{
  "num_hidden_layers": 14,
  "rope_theta": 10000.0,
  "attn_scale": 0.177,
  "parallel_block": true,
  "init": "uniform",
  "init_std_o": 0.0,
  "init_std_down": 0.0,
  "beta1": 0.9,
  "beta2": 0.99,
  "weight_decay": 0.051,
  "warmup_steps": 323,
  "schedule": "wsd",
  "decay_fraction": 0.564,
  "max_seq_len": 512,
  "doc_mask": true
}
Each number is 128 + 32 x the weight over its row's rms, rounded and kept within 0 to 255. Layers, rows and columns count from 0. Numbers have three digits each. The size before them is the row's rms in percent of the matrix's.

# up: layer 10 MLP up, 384x96, rms 0.145, rows 264-383, columns 48-95
# down: layer 10 MLP down (transposed), 384x96, rms 0.134, rows 264-383, columns 48-95
up264 109:151141145152132117152132111121133121120113118159179104077160206132136165152164134131179134111118069126143122114111104144169094141157108138180092
down264 119:097152092100051129108133178086128136171173095161075098164134157155104106147131168084076079183116116132161140149115188157114168134122138137132066
up265 103:175147078120162132121167171110113148131125159129142113069125147104092163134165113137141131127160126125138175121123114142135094132180101121123099
down265 104:124201172103092142121100077125145149149146141106138141107158140164088151131146100141178080152192104184144135056166110073132104118189151095166167
up266 096:165097139135139073097155113079071168168108159135108075163131128132125159163148035086144149089084099139105128213099088105145102187151117119093150
down266 095:142107187139108120128103154076116094156101201104127143138108188133187112170130139181126188133191124104080108151071121169121127097061158190138139
up267 110:177149078112117134125089157125081216149113143117088153128143181152135146132158142066148121167115146156137136142164101147094093108150132077097154
down267 122:096131066156116082081172122148145079081088145129136140153127116144128180104138159166119141170112125130101082161107104141147086100170149134118082
up268 099:214164081120139116115156128118141112170114148132156131113135181169109132130095109088166158133085084112162157095107133138163128148136114071132160
down268 094:114122144176109103136143144126117153094123141087086090101121084085162141115128099151144131156103083191149137142118087185099206094160063224110086
up269 090:121134178164094181158162151084164168054107167101092150101124117146085154141143097126093135132028153102142152183142156105111132135134107141104105
down269 086:110168119096137144111128092107120085141144105139156139142130120132182074148113138156153125160214104144135167182097121125115163136148205100171161
up270 117:178120134085113081171128148096122084170032130145120109134169209125159108150186109123117153177109137099142125156084131128132125171192049095151104
down270 117:128140117115139091151156099133117167151156103164112106093096127154131169112154140171084060188138174089110098143123142092123106131188129149153136
up271 096:123118118130116138103168129118126123209117116123126154116135121140158125155087097126126044131129099133104200094165107128185148148093173149118139
down271 089:108078164128104139102119144157166168101177146152094116127085187168149117091177160147098154116050134090155092166084131156077208149140116097092130
up272 112:140138102137196132159131131034101140139091113112097085157157170135127114153140172148116117144161117132140136142131123097131110160197057096126078
down272 122:063174120128079079138123171096142120111047117145087142173153157163139107156116149078091123149128131142069090202129081099166065136130083064156132
up273 113:182176179159115116165167140041095120155078117124070120164115134144115182140135173073155149142108052111090089124142113154106125161115135144126103
down273 115:157089183167097130099114127066095143163100134138083143139112134146133145116137175092153102128163128151104089144121084085146129148179187127092174
up274 095:123117075097072106138167146137111162134159146096103088127114141122114162173128101114160149138117097134116198169210078149089083101130091084067147
down274 093:161091088216159140124090132122073078103116136142137141197163099160173058065117131169112093152136128106128150155131137106172102075168177129154125
up275 100:107155130087144119159093122144155091098117129140130168118184178146117148149130095081165164141157101095170197092147148201092111099133076160119048
down275 094:163125164147153151104173091195116174143150116128124117110077162131138120114138143133089139095129126145119033081131151088094212126115105135108114
up276 112:111185111120119146145142088129131159124078161101099148097126117143129068104173109083149142102135097110150142097133112148112094108133112131130106
down276 107:093159143139185099126165118167094096120127057105106094100098136104108162102109062136165111161044144111077140146169177135196103099122087146098137
up277 113:161170162154120131149061106111153122165115113132105135111128099160098148159166194070158118123113127100147129117182103128102114161132036101087120
down277 121:123105099149075076084172169134129121070085094172113170089113138115113142093175168133163143150083120121123144160104083122123174106125148149104144
up278 089:159142147072125148128161099112092105147087091116111122107113213159126103126102173146137116113168065103101108133103128106097160134140152176160049
down278 084:092109105164097087139123179130142085100136148159162120168112118120145096132146069068130120111126136180158170098116155150151246119050089155114184
up279 096:119135113146151068161069151133088089151075093145151182101107098152151186134110165077114109198106132107144149102119148099184113165149160098106145
down279 089:129119184117120167130177104169104145181126133139156187099120186102134117148123110089078112112118111103143110149145096112051133093167063126094067
up280 095:122131101160080108163120105129120110116105113120154152149144143088163150123101171161149195170149150058179181160155078115151098112168117195109123
down280 092:078047104081122133103124055148114174078165163143122159153128167138169147106143098159100076139081109158164085153124189096129128158114142135121049
up281 084:095123199118095162140088150164078089150179099059104120099129112105084155096102150117128137154098105127127155132164135114068141070202171141156084
down281 086:161128062092104118130127107131116151138098178108187130166134180115161067161155071134104108149130161162110158070141157131172148204080095096101130
up282 102:207168153074076163189085118105138071123143112120131113169081165132125131125195145148176088142134140133158183130111104160101113155129111136105139
down282 100:161105117177131116113118135109115099166116144156075098143173115198192121130074114145159104162076138146184113101152194088117141112094169149105138
up283 117:141195120097137100115083090146061127141146122168082131130146163120122143122108118078210151118116151100160145147100124136174106117168137146094135
down283 119:105132128181108172086109182121120077149134135091102168089111092123153127134135149154115195086137138143098087096158110100087088108180157104116178
up284 089:119147117091139128161154171146162167137144226117090130100164145127156163162110140112138140140186059160145110201130104096116116113155138139129136
down284 085:159142151127077126095132105115123066131126098134177131130171154154100145105129138154124101094053126121096157123127140178153144116080132120131072
up285 095:158198164121172174112152124124109161182111093168166131054107193064085142160129120114138139105142153156133166159135136176133044123165179122149081
down285 102:113093147149060118110155152116186063134083100153103125145124133146143086116136136091068075170110139121075099152127147153109132141116123095130160
up286 105:177100119097097052102159126001128100098123123144114134143162120122048150102100118173148089118112173111157120155108155104145125149167086124136095
down286 099:109144144134228131140061044146146106110111176133139138107131166138157119165135195207182119176146108086093108140128088119167114132028169143134132
up287 109:090174171098122092148100066142133090163104168172110144169126121147185134150104095092107168100127103102124160112160115157120092139143079125129117
down287 112:156130096159139145113155191166094147097157105107150136075120106163110104123105159148153084131112142138107123096092152142106232125171124134085137
up288 090:157107104127187048164119093145101174134120180138162181091142117153083139144146095139105137083124122108160216165171079133072125131176114140137131
down288 081:087147106145106128080127116168091126096137136147112094124114115151110105139195117140183134139124132153124120152158177162122195119101153123119144
up289 097:121126158091070053111094121139150064085163146135072131190146085113139121152117171143134122123142088091135119155075102189097137110124148122160142
down289 084:177107102157164130123122109143111186181150121098173117110129113105126156095099116087123160149119165186196092120138121087162106182110108132135063
up290 105:174135098077140110179129146121113086143074074127135139048121176156170114168096124091146101177115131113149150155143092104151121140184095084147101
down290 108:140177153094121101112059167131101118116108141106074150096072154132112102114163091100204130149144153156109127138096110119060131124183141142124061
up291 093:117126139077125102138213136183153124142146152119073193074165124067105161170141127110119133106148117108082129169128081132120142185108106085134063
down291 089:117154139135157140121098120136123104107139129140138110135145087178094134103084103116084128131166153160169103146186196147132211072182134183165157
up292 111:181117175123170110151162175155146170108155139195089121124133151131143116147149091074134122099165065144186178174142134125108065097124075122098095
down292 121:119145151093170122095143173161108082162199091095138093141115157149112122141120122131165147156175137129157115124148140079178130133117120056085119
up293 106:097155131158079138126172140145109106158100140160125135114084154133186117132154091101149171125131099096164151138160129149166072163090116156148059
down293 110:110079128065104130109098146141143137090117112071133097125059162174093165164150129068123125109039128069148103181133189085134170154130133117100160
up294 097:143155141067074103180184150168136113138130126142128121205108128124102180124125100102103115162144162168130181166143127143087131085160129103144110
down294 096:170130153151126190107071139112103190114102166104119122122123117125145083110121184141190114102093117089128075117088139093159185165083129157062124
up295 090:135103125112108134199175095161148140161130157106145063117171135116134100179062106110143122141093081158173128132144059048107091090146141151158136
down295 090:154082079123077140139128125114109116110160105102085159126102137166138138130161143156081096180144128093121174097135183157149125141076106123143131
up296 090:074120169162121084114113084118141139164116171095166148144153151139106139101160079061111084096126123114135180164134118165116104145121128160122122
down296 093:157083145135108149152114165132151121084100091120137165128131115112092153165105162202113166134197152120107117128103132121102127096121122153185172
up297 096:153126150158136114140072138123081146175134133165099170094143142155136074194098163140141142167054122072154121150122129091139137152133105142104088
down297 097:067152098151179115168082154114126108117100148127143144157109106102079137080142186146147106166137130158138147153124099111070168121134153067134118
up298 085:113131131171111128120173097110128147063116072119082164139105102152093134161094112185127137155159134124141148107121148176130130145193196109143115
down298 081:148125162116099140164112163167176123157103193143109099106137157121157108142134145040136128088094099073105094097187106081107132172081103104111163
up299 120:164202105151083147143148140073095155131116127121073101172131085103124130146135093091157180097133098127191115139147103131132113079131129138112126
down299 135:177123142089128094107111143064074123169110087122123138106129119138131155186172134126147132142119148122149136173110155106176016163147128134151068
up300 087:112070138078064112117145113017108099111077142175120152205111148160106177145107156125085123088130056091160115165133156107091138154112093117107119
down300 085:135205135160143144134084130088100144121142116126158165106111143118074143097182109155214197208128106184166097156089093085160133114144102183157129
up301 096:144133173101190103194126138058126158112094129117133107111133153098158106144123113157108078083147127114139130129151164152036100158149093169181139
down301 101:053090105132155113165141062130157113155149085055103119093111074112145116209164145120123147092106136142092126154076099108136099161080084100196137
up302 104:152157165118142093140133147137174112123140095148146106096128161073051117171147142106121116113109068135155132114168134147131067151158119044130154
down302 107:105123138143146105135112107076111079112138133091122120157139119164079066034139093116126125093129151109143120134125171156124115125122157179152132
up303 089:125102081099146159135160142113088192092087159088132155138178160077127130132121145124053091061091126133172152105144173140135132092112117062148113
down303 088:109132157189187106162103174110127123149162095123088055136078127121127134151128113116192155157136072124113130152124097102147229116173175184130126
up304 095:124163118110118109114117105165155184057144172143075183135106177129142078147141164104139120140139105106134188164176090114100073177130139140134145
down304 093:134129121154099143136112096186125117162222110152120122126131139152113104188120119101170086105169195133133088106120136124100149146058140128099149
up305 097:162111124133147114120132112106061181121097112127135075108145095091110104167126129129175134093132130091066140145190106136089102113114133128157075
down305 092:125087191174078116118103133121146187092209157115129167177135198133117104123117142109140142106130120151153156102149140191154175148146109183119115
up306 094:130127103102153099177167136054148174195093131183139184113098107077137140165131176157117092089106121175138143123147127181095125123115125160153076
down306 091:075119139174113142128166149096116132089141127070118104107102108129095116133104107138150174128124131175113139048153149152134120183181140129100142
up307 102:201111136125148121122129062148116108123170157124121094106130138142174129141170155080181145061116064112116193141110174134079146100051101142082133
down307 091:102162124101127132112113121168098099101090110129108120166195110174115139073087140155122072138164146099145134052099134144138219110164185135174110
up308 101:113198143103137110181126141128161127075145122104101168157067184159125109089138093090188140055110115124140132133165137135130123128145113120132114
down308 097:115123138117147090093114064117123192158125112106121165112149065175156100136141134070092124085133107077102122161079154118159125171149148135140143
up309 095:168108107105128120182086114068133125122113063097134168135160087125060129100132178158161082107136094118115093137128139156132113155157122107081059
down309 088:118128136099155125172125150096106075110120206111081112127138101155166148148206165131140190107172093125153115119142113124128199116113178131157168
up310 099:144102122109134112148183096152173111129115145122097107153143139071080146148144140113108107145141064100120164177174098106150094054082140153188135
down310 093:141077122148154159100126159107096148112148103128150133123083095105155113135179142127153163113110169155119122130097148118116181181128067120069064
up311 097:121086095157115098121162115132065109101092185070096137123140153172114117148147151092163166094080132180153143089109178117149141115156147135105121
down311 088:141169149081151135119105116190130133149102137125102149095143168102130120107114182205121148146161086052058124146134110149106242160083061119137125
up312 089:145129091061129143105151150119087162024114146155135110179085133172079133209127128148157121121099105078114162180123101187099142088147174164122111
down312 083:122132116141109134155079070125151143146137154148118152115132176117141108056103112173136121159125117141141130182169155068109142158099122040156158
up313 090:171113122100193135121131122164132153101131124152133136173168148173159125117103067093098110158138133100107129153129095093142134107156171149132126
down313 088:102181115125079109174129155117165179138110165119065122128066126084127110148189128118137131128121143186163146181111093159141124165060087122122142
up314 105:146142106114123082125179111140118185097137140132121143052125205101066175145128096066179092135134076124184149148104127092149127095161147155170086
down314 095:141132152088120132095040122137117126192169133160074138105119121069160136102091188142115104093147120104119126096156127093103211159152135161113146
up315 086:107112076111109062137122100150106138108161137205077186157097191105159114129119161085125117111156132067116185142157129132122150161105072074138173
down315 079:133168145184149178103160097152083138137133123116167142129135081139096143159113125132143135132099116195143088155084084157141194076154165150109052
up316 136:169217088140153076133100141138102108102074118147103182163150131148123100154079130078145145105141126074174122186128135158109069162109116120099116
down316 166:188156087131133103157094152075136119112102138141133161118182157129159107097097122102097151152106139076145154123116155129174063149097106061135179
up317 104:167135131064160183165112140103083163122090130183131122127132151105086117129137132156109120154108098142168123130116152104097132076087139119138135
down317 097:156092119106086111134112153129139143188115139115135112163124133129121129145127081079157124080160167108153121117135167160110231163081104118185127
up318 102:190138128078080112135157151114170150136128136118055134125165103155126147095144084118178160147130142098158155176154084156070107137178137113133107
down318 106:157172140098118154142099099108132149151085151125138147110172115102178127107113143171104151167119161181168162107119107090132069122109156176129094
up319 096:121115167223098152136161085135125179120097127139168128125147110142048167150144118150114061146133207142159162103175135152168165083103132112119084
down319 092:112114095030188153115122157101123104144157081135083126132104191147174147106135114118130183083163094119138076126144152135104184162120152152143213
up320 101:128152098146136134178204101119118200145109122132097106123147219097135125113160080101151134127169117067136177132152114156068091113074094113081152
down320 109:098095182127156095085115103168131145158073174096109130117164105191128109119121089147124124150134160148143139153144164155148061134119056151127097
up321 097:146112122086089135069147123154125119105125075080130141131167083135094139171162133132080134113070167095130131079154132119157149137122154159107078
down321 087:075170129083152155158113103089142148163109203145136117113109100133126119093092111122209093154168127107119151149122134101125136175148127120159183
up322 109:213143075036098132148140118095116179161084134129124104120175107123116122151079134140149120144087127167204192089161179098122082125152122127080133
down322 103:199087165117097150117124160209135091053145142096146137140078111159132118097183154153083106114136097129118130167137108157115180149158141105129153
up323 111:136096109071131159183145071087148116108101161112087097138095111151154117148110123141142135080160156084139169145170165126110095114151102156163109
down323 123:096110161104119129169121195052154098177114136201170168132129109165144112142126117114170087131147147209095084128126108147094071067084151188109133
up324 092:112165155075126127154160085135185095098102088104122178165121118175110152121060084119115160165089127066104116140119137127184076184159081114095114
down324 087:137171086210107132078139105116103151167142167149095093118145132114136086095143174138087115135133146168138111084117173144109074114069159109171126
up325 102:092119149156100130073158137166094150079146174076066137209123131112156149103137161122106120163139131100175191143177049128140133166104126111143133
down325 097:118156127144135146125105074150119181193145092150209132093169105143127142197073108120141128146094096171118099159158153130084148120186153151132138
up326 103:139128133139137075112062102090100157137105096194058116130135143150131159170151175078148145112171153070110175138106135127109140116130094135089139
down326 098:104093147178179153139083095127131110072135168114078103158141077028154077137156095104186152132168154065111158119129169135103182100132085157156125
up327 089:196121121133057080161123124164134108145108164091145121084152097114120096171137184080122112119104113134160103169176081150133089192088140110164169
down327 090:092138151094131169114116080129132172119113116139049143154155124134115161126091094170086089218211144126181133148124156182169127129173128150112124
up328 095:113091066130121118159147106169059176123094144113114116128135148142198135165116131113151170185112088089172115184206108165138101166132141184157099
down328 093:113032100115101162108118164128090112168153084128121149091162118168079133109101124197129074124163126102158185136113113117086185117114140140157119
up329 086:135098111130178122140125126122161185139164134097134081126158160117116186108147183107084181089170087098158135152124131139078103153114149153151136
down329 083:051163147163060110092096104113186104120138139121131126150097064156125047111137077156190096187093153109152173138130095098143141111173117131108098
up330 108:084091128140148087212086143099075122170084124072110154139124145095141134164166145106219137122118098114170160162134161139129084140152079070106077
down330 111:170121143105170145130064171210123154118102156118080078120131144150167106111135152148126151107113141102191133122060162130063146117103102141116122
up331 090:196115093160122102147171184085109123192150115193069146112142136076082172191167093132187147119135091149180136169152105104123067115142131078144093
down331 094:139106221133136119151074133123155149141090099111120130165161112114140069142088142103115102101121098125110168112130143168121098158076112202167183
up332 099:155144105149186167202081180114097120126156120114098166184127159115110141145095129098151089049146151139130117118130139141144090155202049111107038
down332 095:137115094141154145088101088230142143151174200066132144137146106155156087076112127098137132115099089137101107196153099090156069156067134125133168
up333 103:194135121092190132152154102109121102076128123144165103107189104070151112127145130133128095116172117148124163139134085110058087106124068142148136
down333 096:064128172118085112114135146148093100192170133103155088216107130191087115134135139056130110163136157083155143131161180151178190168135130141086124
up334 111:201157102115103138159116063083123153151123093151107107150155085141081194123131124062178174066092095143133151122152130121077108119136111156134063
down334 116:145145097133141107139182167158145090105116186119121148138106130145145097072080101137138110154169117165155145045099082198111187125182040113087117
up335 091:165137153078166107141157116128113110127124079148099125149118110099138118135141166144149127116162125128139197054128116177102153132068117128133118
down335 079:143094110208150167112095089132122113124166179138153169073161131203189131058075149137105121143168092112166118061138173121159228076121145134117130
up336 089:108132077121119135111114122138103069126117069114118166106147122078132175141124110093171148135146062077147138227151152162141098158195108092193117
down336 088:067114142150077114152136125132148165072174134158151119154159127115133140119128124096145089143116137078184198142104084144128096116087156138110136
up337 104:175180100082123028173154072036093129160061116144139127145088133145120147183102177093125117079113109114189103131140176113119113143145156173140122
down337 104:129114132144082092155119146134142152172134044120109132093111117106149102229083137130139082169104096134128146151126180077145082121138117164174156
up338 103:172192118112151099128108108107036149150117160142108158136175113139165150110191133117138173106108131116204185134174159115145101108143123101082151
down338 108:141128116143132124089113145188177076113110176117112085161127123187066141116106079126159119160142069124104113140130084162141138156193122172106118
up339 093:089087092127130094137172113106110074115143135158130086101048143057112169172086141060182135113145124121136151151163097161144145180124152061132122
down339 084:090086152130134130142104106137089142137109142142136123133210095148150120136156125049151166167179155146121108108129141066163173104162054128129095
up340 096:094148121177103111158172123142104113108118107163172145113171094167144151122163112125119090108093070137149125081165098086185113149134132106178087
down340 093:115120156120171149097120142103179151166161111121050144152116116090137151117076126105136131149166153140170200127110114146073123130192073133143165
up341 107:155200146097086144146147158096133066154069143107120168153088134097126095179144146167098129153136125121158156153146069201141090126174125126124083
down341 115:132145132169078124087051094113083094164073109145092130128087117102161133103112132096105107109185131172108171138124143176054147136139190104097120
up342 093:205148147150099102166111162126107135085151110164158093203147077076165154156153122103161165098109092073107186154160155141153081124114153157141101
down342 096:125114130148137141140140085091121115153169114120174110132038186134167128117096109128115162150119168112120152158098115113134137179192125141109078
up343 092:172133083106101142118092099164089167080098125160110139085074131132134157167111168085089132176121050167113151128132167148099142159095106096101162
down343 095:085115185048117064135136173114115101158110179193176131180094108147099128128104117151155096105113113078149098126145139134130176089100236153165154
up344 084:119088115099146073145144093092155125108090139107145122110107169090087118128123171102143158139091111120142120205169089114165157210187134078122142
down344 078:129100145126104151106136134168177110164121163104147155125136111140160104163130122136098150128146131118114210163106123109152250128094081125176054
up345 117:164148099155097110134108082081143119185104162169115110097145145127174143094082109145174083078128149086128141120141152134155132143166083099205124
down345 118:079137181125156048133094117107144139115117120180116153125106119108137194102167131134128096183170169119096111109179093168149121113150147169088165
up346 113:150139104163173121199099139088097152158093084137122141084128093137165093096084151069140116161124115161170099172142158161093092123096078148120078
down346 118:133152158157109151162088174134109150161106128209148173126139133069153125110148182048102121176119093110168114122127089094135090111118143091113173
up347 098:180152147078085121123143119125045119153145133101160118123163204089111161117097146063110120154108131122088142190163111103145130120188100129133079
down347 095:214187094154129120075106130134132154093113090150149143131150151115132121102095138085157119131105171156064068122149066134139127097190096143125148
up348 098:183174163189162106200065122104121131178131127123099103179160201127102148148142208100121146126098137118169134136138161098109105127117144160085118
down348 096:089151125135106129141122082149089137102184147137164153156136144072105108068140034150134133122181109089101136167088144150139171136133140189106151
up349 098:122158152103154140167132097102143099118093109089121115090102125142132118095104089145163168097104113100173116149074154160146110135169066140170134
down349 101:146108092190140089141120126092107091149139144153112167095158175147138193187177149117092085122118061089094135125162135115101171083108143194125097
up350 097:166158117112129057148099141154136114111127108166117150154147180105103160184130154141127149183064152127173118118093081131181075157127061094064143
down350 090:212090162086162108144169185161100084109050134143071124169094085142119152092163174113139169113200114106130135128136143121120090072122133104186207
up351 094:135178098176079106228140165076115123123117157156107079141129130093135158094098121166141102094148089091150166172116144110098110108140067130114108
down351 095:184105139161160129116101099064125161159153124114119124153126149153139128155144130108113118161139125112108121125072109125123093167133137106169089
up352 096:166172095140155161127127113118106152109122134109154138070101188124141159072131115087104119178133086196116120107129094152070116117102130051102128
down352 102:102171162166096131146135160105166132106141157145157123188121111113104093157117082152132132117125155133131103136084104092164076085161181149170131
up353 106:136124103107163080195159127054125124114129157168166107190142126085103124181138102124130085138152101113135098167156106122142086127146081039112080
down353 103:121143124132122144072158131137143103079104090105111114143113121190174072127137171149083150084173146161149144114131158160153166138122131111056158
up354 090:128177114122110122079141114115133146130115153120109225152124093162133167086170138144074128169099082122150188127151089123117091168134154118124176
down354 093:067122185126159067141128147116093140177103198145115089142133144164106127127153150141157103118082130151096038159110098097130160177068156097168107
up355 098:178177148116123086164158145051103115065126088103160107135106161147092134082128127073187125131110134100156122127170132134116106151125141069184125
down355 088:091131128070101122171121102161191146115168151108179080060093153124150128097159128140100109072149123116161123079122132139120150202109154137140146
up356 107:136156133075170132219117136111140135110129123132084116116156117117161102153099132109127118169088148082162131128147150140114150189169073091132163
down356 100:149083151162108133108113180084139064206141079144092131142133069136090149115141119148117153133099142159133118106148099146182169069143102096144165
up357 091:086114134133159160156160110136132113113088130066092137088109169101089201177131144199144190160128188110139142150158168088115137088148141105140106
down357 093:107085085150125122109129184118201136124144102180155145151104076105123087116142135072143131060120135141120182116113135125091203182130114154088145
up358 096:186143108081128172213167132081123120107136140173150097130162108133139132145118125088127140114138127117148144091124123163128131108143085082142089
down358 099:130057124159111112098150147132126155130159130120155124145043157108106117196123120180085161159097080151101089117132112163120169146110131178123151
up359 099:177205138102094145156144051108140138105090133088087130113141091145158139105121113080138188136122103113169172113115207111101070147097183128094156
down359 098:172127151129131183135123125148099130102188144125124177160151145163138110036128119095049167124106110180147153060093170157111115126140146156090135
up360 114:111168080118147130170121083100095137164116164121099144198190114102147131110123188120128147113090108061139127151139123138100086139133115146100091
down360 114:093120153127102115133181082189100140107148162133085130101143128115104121147090147148129089121140190121160145163130117104127149107140107118116062
up361 097:183187053112095131139144124195108162098089182106088098099134148165104127166091156115107133092108086116097143113160130094097112117082099139138141
down361 096:125131191150194110161116113179109091161146025125136130168138114143120159142188099172156086171159137125085127167077154130113127102129115151032125
up362 097:116145063126114122147129084126127126223103128168182113112181146105116150147174183121149134158084153129170184122196167140155116163081132048096065
down362 087:097114114117126129126135113103177096084111168137134109163153090110130093136128136089097158133180135101116112126122137123082199110179160157129124
up363 102:130146145102151107203140097169098113162071139104057105145141157149120155143152136066121122097144149104162113179111131079124093116152111175160077
down363 108:094110154171155126128127148177139091118144168136027124124164208203100179130128170127099188145114118108100155118165179124132213120116142155093106
up364 115:146141115136142051215155079079118119119065162147128195146147142087116111108145134088165092086105083113118185115143125116149105201103098149126123
down364 122:103104146090128126195159124140111103152112173096126156092121121074182127151160121123127169168116113135130085163106139103108065152126099128127115
up365 110:158131097130178119169137087092107150157110155126166147149131104036065140189122139128155076096173108089149132162110098122078106155116087066144137
down365 108:081101172172135117106125165132058110128187099138114141162116183105165180149180156091156167197109079140158121086147148090126210106094150118087145
up366 098:101123140110122180146095125152109122123143136158064118159149128120102146114108164134106142160108097102118155104153093107144128166107082073174064
down366 082:152148112139153109145150154135147046071176078103159187096137109145146131122148144098104176126080120143127129111132192149113189067154184159140186
up367 089:163088152163122113147150084161107094122097136131117135067126151192150088118179133108158086112169125105136119104184127140156121099114066109135103
down367 079:138155115092167162145123101171148185138186107070057149183121182123104138124089118101144116105142137157161140112070125118080188155107165127109139
up368 089:040120148157112148196135096143059127145180120177154193128109111120156076128119120099083117157119104118125163178155103147129124184121142134102139
down368 087:080118134099140134122160130153155103112123123120136078094179110170095109188139122121171148094191145077069126126144067086094121157171112073203151
up369 103:182160109094135117185139066138051159133131157133124116123146195135127178120139170110132112148102093056129201085159180097107123094131109087086114
down369 091:163181118119116181093151146200187107116138117117149119158136135133140108147073113093102144156121135099094159059185177118140255137088129137101163
up370 110:151140121106100102195126152020107131141159107171124103133088179044144163116170149111108137150161118171098143150146124096109099127118159067118086
down370 117:129171134113117120087161124101160115107106107109166098134121076167120129215117139077109211138136103157125189113104139079153095122109124137118162
up371 100:203149130134140172126163104121125144128152172150101137167147139169166120140123116110167123120117113167100122141136113122090121183147076129117095
down371 096:144109094115098150105183201149136112104110111094188097144146092162152112204138163166064087119120120089143156184141110131136126067126175182106132
up372 112:131112112084162123192128083138134106099123131109148092173146140180142117118154180104099104115141086095129151210172100138145096105183123139114088
down372 103:135111055093117149112112092159169080072144120063095169129157136103146075148147111114114102105213109158112189161150124120123130134114061159123113
up373 099:174127122095117127182165176091080159128089132120108156124163141134098141151169160113133136161096097084178159099131140123119125130182112051141113
down373 132:113142123101144092181108131048124114123076133141104126158165113115094179135103161133146098152128130071147151184141098121147077107134126104188134
up374 092:132134126094117132128121108140110098111154144144099090164099094134128074184122162155070188066171109143124141113105129147079137191104203151134137
down374 089:155090226201145121136130113120093134119142147117098146101111132138105131101129156164159108141043108115096125126142092119140107076162069099120114
up375 107:092110121117123137122096115066064172132085119143140120121149100164204142199113182104140117140124140081158132137089143188082128221154121088144140
down375 107:139121166165180160134103089083150100134201094100098147080105167107136155111089148125182144147135100054154124127156092109135147098122081228102120
up376 099:133109145113144088158135100039126146118126124127173064112078114103147089179170067100122122118132161127160098158136083176148117183116094152155113
down376 099:098077113132080185162155191126099130119149149137079123100183140103094169105099145125164103117101121134113111133105112087176161130047166149095202
up377 092:169122089099102149140164151139136120115134146116096124069115130079170150151125092103102134106068147107181106113098095110069114153100142124154125
down377 089:131122159151091127109097100137071120086099120147140156170170092145067141073139126202150104157180103074091138121172081133150173127186129142101132
up378 095:143182138120104124101137070140134166113090099125120112113124188173085127204140141154171119137163138085140137116117120152085104166110105096099105
down378 089:096112080121160108114079099065167080103124110147166109181149111164122147115069127111187119160088138134162099166169171106154121130146191179182185
up379 097:208163112136117128153175130137050110134128092094135093115144095139076133091117108126153070134140086163159151136137087115089092139129146103128148
down379 095:093148149152125173125109051137146126142117133125128133090125118169135083103114094148123162106089094056142147107086197150155168120169172116105124
up380 096:128141131091177118168085120097077132124143119102147161142144114111137163176124134115104196141164118079181115106148135197126125165203130139077105
down380 098:165136122122130102062114129115145046176150142129149075158145152132166124156129115118175223110087131157159132130147127150183164138092126179083118
up381 097:108165153192110088175128098090133154102116171135156146161089145151112110184114159134093105183078139135132129151166132137088093155161138142175190
down381 087:116103120133079128152151159088118124123061112156167116140116120120146117098130147161105139142198113060152152139131112119131119138133098098138171
up382 098:170132163079112144057183127137112195125089111110110203162057117092117127179140134138109158113133127138130133147111137210139137159115151112146115
down382 087:102121128164131083182091108093152102125137180168106116130180164157135133048132139093147100166074134111124162126132145089107171076130149094140149
up383 099:144062144149128138079108126117154148138130206114136094165182131111115094106140113113102124133069154062127137105160113068099154187115164121108132
down383 088:110233097116106153131125101139118101118134079116086164140085144088149146152114082189149103158160094186161145135104135170139136072118089151164143